python train.py --num_hidden_layers=26 --hidden_size=128 --num_attention_heads=2 --num_key_value_heads=2 --head_dim=64 --intermediate_size=512 --vocab_size=8192 --hidden_act="tanh_gelu" --norm="layernorm" --norm_place="pre" --norm_eps=1e-05 --positions="learned" --qk_norm=true --attn_scale=0.144 --bias="all" --tie_word_embeddings=true --parallel_block=false --extras=["capped logits"] --init="normal" --init_std_qkv=0.049 --init_std_o=0.0068 --init_std_up=0.049 --init_std_down=0.0034 --optimizer="soap_variant" --learning_rate=0.00629 --beta1=0.95 --beta2=0.99 --weight_decay=0.038 --lr_head=0.0204 --max_grad_norm=2.0 --warmup_steps=50 --schedule="wsd" --decay_fraction=0.7 --decay_shape="linear" --final_lr_fraction=0.1 --batch_tokens=[32768, 65536, 98304] --max_seq_len=512 --doc_mask=true --train_tokens=218600000 --max_steps=3607 --dataset="wikipedia_en"
Each number is 500 + 40 x the weight over the matrix's rms, rounded and kept within 0 to 999. Layers, rows and columns count from 0. Numbers have three digits each.

# down: layer 9 MLP down (transposed), 512x128, rms 0.199, rows 267-291, columns 0-127
# up: layer 9 MLP up, 512x128, rms 0.22, rows 268-291, columns 0-127
down267:508441513520482453494496497602529501456512529483522496497494568502597487483480576520445475565474473456480489542532492452360505434476538498445541493496510468485483582511577492558571607534430524371564469443449520532510537478437553543556516524533443521546465592523523490561473464500534557487524533526570595504509528515569489482523492488537552473524507482552528465478494523491519433612543
up268:498502528517460480533624540491431511535564525475478480483534464545476539503477534493465482458497469493520480433496466563477507419478501565499470427574498523494508480500501501500440510486500517531486550501536485548526468559426436529460515436518545536537492521532547445462483485503567470438514489480469565575470459502493546545512516514520503447479611478529475473521468529435422468398509
down268:488446482450555478526438458502458494502461416468550478454465480473490495509464552554470479583462548508440524518485473547495516510520472486521503499513490553462512502521518471527428477511551467515516436419441495450483540521377510499511470485485464512536526450529475490476536490439459542526532509487519489526469492528491542427530510450458449478580553501424534581478592460553486568513567
up269:505452470520443442490417500482488524528545480447483514519491483521526450536466498480517532499483448535485541463554500553468546544481575564542451462505477483504476533498508527516466557500417496465520526477497455471479506548492505535440554523553457509418467526460493468526481426524512487487472489551469538478521459529461450472538550590539537473501482577521477540452562498543466539468585
down269:486523539477476552511557502541583481547465525472519547531470457520499426449541524510554481492511513496491492525508491442445545541499483511543503531475472490452473479522487509573476465465500480487540512554515520515494526483515494494530441537527536483499521523570498498493464495437605513499469503455536454502501451490509500484538531501529513553572520505515433427515493535540466504538519
up270:522544494530497478519560483459576539511505465540439537514468509561453518515483521507489502486527414512540519547442415496481510509502540507477546526509515478504472491476487514482461492555503494469567506494457521436475516498482531411533488428523513528467502572450549578491533447505468518509569589539489506479458499447522554547476491610465445511544476450532470513452473610552474472472503
down270:563539530458497419450514533529442421497475564514546465480452502472472533528561489545508541551475568466495493571511518480490414519528420472449481491479496496494454521534551449497525488437486554488468472482460553511525549486496496575514439546518474514498462410487504517538463589509501456541448401489573459491555492450502479495539526458504596523519489550466508415486568472479529481555548
up271:569480496580513525469499473474515473472504519494514500496504514509554452492500463486455458517510568478542511459569539476472416511446543584501553487466536501533481485517504466505487450449513539513435435536510494589553488504452398556496499513425595499483479441500441518494478530434555514479549512464536514455530478493449481459536497526515543480457631439454512516397528503481583508527491
down271:549534478534586523499555495429478487456472436466535539483464499499531506499506479595504512536497483474484501513518536510487437515547493547482387478556518421543508439597532556441493541574443486466583479485423487499483495503477492450477435478523493467495493592450518519538459449499527509515497540583534426441523506548561525459478509467509592539456467486472471582551427507453437568510485
up272:503517523490549489418470528549445544469523452503513559517459547537491570432562546531516537444468533486507447461457507554479490438502582492511546510503477501476539469445570507547573530538529486545522477491536465526480497505481511536533484583472504489459520537477496477493463412476434476469546496479527526511515508514471545441494489570508509436473543449516476536430452423504522530498481
down272:519523515516467437524556452488500439511505525460517499513520416551451464577421450534465487489522538506448419552479568453593491556543436488464470477480512518571469467480467516507417426521544499462446532496470513492527542475500502525480429487516461497570518489545462477460509527484494512533494505499470456509473539476485522497535506507458477544456493521519483619479563587529499506515506
up273:426485464506525471423470471516537537467500507488505457519473429493523569546417552535465505529473533485498483466480481531460520524522479451479528528489436514516474509548496527494525545569543553489458462550502516507482545499498470544545555459500532530497435507481492506543508446473478476524504500558509545493426495470488495531462459527553508546508453477426479487488496488448458504451519
down273:463469524475553534541482505440445497485451448483486422472582518478518488472530495514503490512564523508504485509540512517474513551518504468526439508463554522548538450490542490520465460421482465481474467426561504502501475445531503492483557486497473493526508505462532526424565488479506502483486525536470481468472467529505524453499482447493488471506490495483523463464471542506548486536540
up274:547474478536472475523467452459508499454504424525507573433548507418523420505498517406563592549490467509517531479544536526527475536478485519535553525488457522532512483514519516564477510494512522514528505566492543417503473591519504467513476549540446520442465549418506461502516461408474487501542492467517481532572546469496480487413484474512485507500473488545505463551527513509522518487435
down274:490529442520477518508476564496486548472462536486533502577576536473511512498467434454487457425482448558483528475502445493509512503520477500510465502521528500470563507541504454499474509471482559482494482617480511475530478421501447535443582557502459512545417436543565495470511548492465524483544511513530509431548466473528466468513477478509571456485517479507532396511557469435528441506512
up275:511456438472477518570558526434488537497566497466512439461512427502456457598539468451435554459526516518561543462536473525486469525500486485525474559485548531518492514494549467469507461501474476482516511514442558487458468518486483461507476509561548486511566576514521477541463413460422543529548561515476448468545506517511474526456493490532461550601567479496530476517488502588486469463542
down275:536494462505478567513541478565553448526438495546506527485517463423496455532479467488482491433477473506525492486565532478486534566509466554458534537556466498557491456433519503418430579520473520456486539521438493485541498565477503483521448526478506476550451486531519452482471471515528499487422508466436526523498426465553505508528504459566542555547525506548506542476604486501477527471473
up276:473519515560519561536491458492555517514469518517562470447535508546430468537549453544573520459547404491542405512485502514490434497532551570476489490350421486563488560558450528472520482523455504460583483527442527516563513557548522404542604480596573496434457570432477560510528552435527489548511510494465477475535446426531506495528549482480479471549486537415385479434520510443518523425460
down276:393477435478506547483481524552509455542442503475522634523540522444500487535515451449488566459501422575530548435449606554572473485516454463575481482425446530496417456479521388466452466534537537520491488463456577486537501520517512489451580531528415504537510455510556434448470522476523551483437564494505507472512457498512495497499450454462485447498537510473468631426568459442592511476453
up277:452473540433449511529558428489468456450524479469542508515504519553508503472505456542485442486555522477446547522478476539546503533477476527485465522510450504477466558497414502455463457502497637515505553472518501581509515576521511542531521459501518428481476515577533492510448471542464467549469580514459496509510461454472531521518469496526447512513446505468466564474523472499435521489395
down277:453471487488495477505517496465538525542465529521483472536439463520487512473480476499525562483431518523513528554465521478521537559468500552456479464485567452508495512485433532480440472469491512473492468519515522452515521504503531483540547513487441510508512487530388546482479436489441532476498503517537509492451472509506518510491532518495514524442579486519491571478519564494425476522566
up278:571478444541413433542461438409525535518578592487522465506516451474497495475577453470490526475467521463437449471493480404500471473516438522520607482436454483485517549497540509523444564491448530482484456481450548536485501509524531489545515446504576509555495511534463463566518513503498521458555476446483528490594540478513503451509494527505466493495547522556547500514504506490585450510499
down278:524471547451440491556497588584468597393488521419486529525513481477544449516497487543528558547491502547490426526514475524528493450569511547490571475561532467514451515467465485496537536477464518466548454528514480540468504506530428452572537480454472473463520488578475483464466427479554518522538580483520562555527503463598483515573561554546559457536539515506531247480519534515576554487507
up279:503515516443576568488486470503480485535508485531535421443489527465491513496528496560490495469593521532494543489494506519520446511441458485493457571493532457505462519545390471482474532501499498458483483463474469463499539494484556524520542442528458481482586455537554504528529462490468474482440522386507500520473512483464578568491440487515500437511464553496495527468543560533470427490517
down279:485518546509461414524471518517575462507492492429445520586473489529523502479462509463521555465512519429544485532518466520457529446574505492466548471518471587589565484464556533498513504466493506543523497519579487536488458559487456484596514516586476561497433474456399507506520523499517535526508443571481523473477547441577516452466489495500563534473556499490516510467408478450552515479469
up280:538545398523547483464534466631492513505519500507568531473485510530486591474496490513481483502512478486517539511460515514512465452535546449487553483469540534501413457513529458489544507458469432482555451558468474487428489448470484528502534516466537470497512524486420522472556474502513546466542582527487459538506577484539495560551485526517485526462517512479427559481526481474463493518402
down280:477502573470478508448505559422481442497471486496505527484462507477494476560464472449517473502484538464440474564444494515516501471481453516453529483498492504533545558464475477498509460450512482519483544570500495540481499579464477469524484504521475548556516538494521501512475554530478483504484489566497539528610470528549525518538509549496444474527445492581492602514488528526533455519469
up281:549483470478495531449502486486515541510496561518527506581482458459438507572486437459433486522555524521467472478482581548445522497450446516502447447531497489547502440535550500534460542406476519493541436423471577567484533512501466511582497503497484498544473478514523524499524418440467456465411490527530583448522527450418510492511467487464540529518528494574527492499490445437444524484439
down281:485473456506493519425531498491505499464571440523486512505463528479526578529540513653514487516543509484456515479460517464426500453398521516519505457483538524502515405515519523558501507471515502462535500433483570512506476526478570471601477501468528532558354547505474565504525522470501512502459481492503580496468577499501516481514510528522555466498545510542495521621565483497430543528406
up282:516505440459454513500537452441483513507567545467501538539495493499458521493543518509464521517483466523555574450481461523511512519445496517484523565542505489459510455495525470471487518465510469415494564515457512493484474541471477532473483441474506544544530501489498481564473468475451524507519480510556484448512459482562471478465475465457497503529577447513473499512531524525478504514473
down282:457456494455490532562490415513500425553473421496501476505497439519561477494558524491570470526574462483568493558457521473454496490503504486435538533475502457522530417531473519464477500524484446485542512449570462534485491526489515476454510489534535512569489475515518517499523573450480443470497461511538527460430537465463491535544539555521447569515522521541483397461545554471487487505515
up283:511496509485461591447512504521503517435599406440525504551490461565460538537600443488537462394571540421478554524456506462545522556446528557494539496515426531501498500578532481562478470506515488483465446465441529476465476521445541544514561475445507571499501510521429502492483540532511501464498586426489464591474616458491482580550468444556475486552494499464553443438489476474456484481504
down283:477490532462439480458518537472502547430529450493546536507451542561393511542508519459517550413419486373505478510501489516432474514521524462445524478556519494501537418564487515483545508602457441472402471534536609523460431525542475582570489492550528500455485552463414508492569491511542485566509550488528531488473460483536464493506539494473531421491529421557560484467542559541425490517416
up284:445467384571492514493501527528554559571522501482506505498495470469489484523499577488529575450532458463580503528483581489594512445440528485498458494494470553464479548551504485431462576535507383449517591496480499393519465559519444551394543434564551534582492440455505554489485450475493533542552484487557466508548554498551491413489494570493522423494485488489516454422509530537513517492528
down284:599455472444558499422460465602469587477524533511514490529499447569549576497495560495563444588452477452515437515549449448406488454569485503435485497540452508460511539539501532432547548564464451462582481532575501542465497585533485462482525631500449520496494462537422514435516525459440473504478408541550411522494487473545477511571461497489586433459608584506491411476509431486431487476535
up285:499539474486441448539564480551437542535589400473521448535502446518469548511483459555509462471496524463471480517503417461485532473470520528575476538502513504514517475474529410472568509480461461509432518487541540461492527523575484558533473516404572501454482552511488540537422429517516556514586417575526478555476511483512499449546499561543476470516492572436483470565446519515586543469527
down285:503569564510528547526479423524420542521523511515519459475534525449507525459472483547472557424492496492531453514435407430421494513548545516490453433419595508480555557434490471533541520523485494499478498469534453494523436440535547493418441476491534521506475507472508477580569523610446544462514566594576494502463515482411468533558442548523493527468505484453555422521584481448538534457492
up286:456500491483431489514506475491454494492495525510501463550515453469428583479453493553499460479418552503473503455508498518475516487429491545516521578528479559450458520482563477488509484572557497474543546506492585534492505560458553522546506482539471510497486495460493439555469464562445510489534501490506470528468415549545528517498527430498480524544568430465467539489501438502577495487506
down286:454499480482577511542471465471502527533475474424487493478476426476502553500527542451539556515511525499518515523477526475514469494456483506569426446455521439516572557509484479549545512494475432504450488486532524477480482456520524482525450444519507539467448496468479555440489512459475478468516539541546487500552493526457494532506439500492567520441537503436497529472460501495459491540493
up287:511529467523565482479496483513459450483524494539500505487414485448518519477526506493443458508546531522479577482552530530560453503455481497483404558509414500512510457518544497517465459452507505497478504518505449543490550527435485523505500486509550508471510489484550456524470486497490459488479551501528506479511479511466443549494499541518501516501517471480513450516552456481471490495443
down287:480465531499516493506517536479525491465493546456500530522525405447469500490476532453500479527467538502470517475547496498509576465520521474500464491508470518494519456572524510543476492500485495525528495476476481445484507454438493495509546462512479540548480506469446458509489505538533530498532443516476415447476509480514524454502469551485469537469511514465498389560476461472490515521471
up288:419536522430486473449578466504481555431511496512503459480494452497547517573548516455488478484464431462497514552462537556454538474457492474491514490485468482491515524560437493505513531511476570422480521529492497577587476534516518522514528435477488591543562546558476523545466450526466470522498478512560537521569526512474484519492510508549481524518455507437488470499527484530462467592461
down288:460513470474576509522509469457537564542478497477561508454495539501504480454507468484494509587588505493555514511496462471438501529455491501542497503445542516514438456582466467499444448519547528462461510424483547479515496486484480529528477507496568491510536507463538500490461501480520519497494548552434504545474515480503465454451495484489517598486487445532487560481512503491530546470552
up289:373581467457553507409519472552466549536526520549520536515527469501516488501438477571592438470522524518462473421525534486526475471450528551467481552449508421531490464530531478468505481522429546493502502533467501484431481441493538564452535494436466401440488449492437493460452511466554499497471557508431538509549457448528547517544524511482450508475491509488492546507470449510504553496524
down289:531465493494489487480503450516437530547532460518449416523445537517514488455438482474488422515626497436515570501532468470489442463459473481572490485556486439466519502390495561476525514466474504504479513501511518452437450521481490519526476494554526508563530490525467436500509475609483516548534462475542493476469521446455522538497520443524542534528508500516499645604463526460484466492448
up290:538483436511450544480525521529546477570491490524534479489495523519472505407488541541504554538448443493525530530512437470450555465472490545517501552522518479526541521545418466526548545438479548522525438562539567481583468464438458496481489459418565511548452552569468552501532519495422378454477472446401479448517434444496519470502523530517512531531536514551522438482507541579561545492471
down290:494490419534489552514487538514472483475525473483530517488487563537586461515478542521492559560470483492487531515499420461537535439485550526415493528545534509467452514591400486465571554538504512521502478548502559455522465492482390429492570368542502462527402491446533585542472576520504484521504559490437472498467526458441525507526452437532515543491499487519508337510476515459545509472486
up291:533549497506513537522492500427472482489448496556561451452469483530448493511470425507521535522533488532476494531490547492553464491457471516503499510501459468544505503516532422482454512531526501533507560488458484473475526462488495510465456537497485472509459428527521541495494485546506495484481527504465499533519435435503541513541477537453470462456554526482578479545538544494540463587499
down291:498479443555499468523557414453531488485480470454480493430504513495430486535559424464483493523405488492493533524554480513459448566497517472500521467448565539491442485559491501501478435507484485524560457465505466442534494580497561470465549498454505504547476533557482548517549555519540517495498499502516511535512545506578512486451516421458507547472466543560453540498433500525472490501521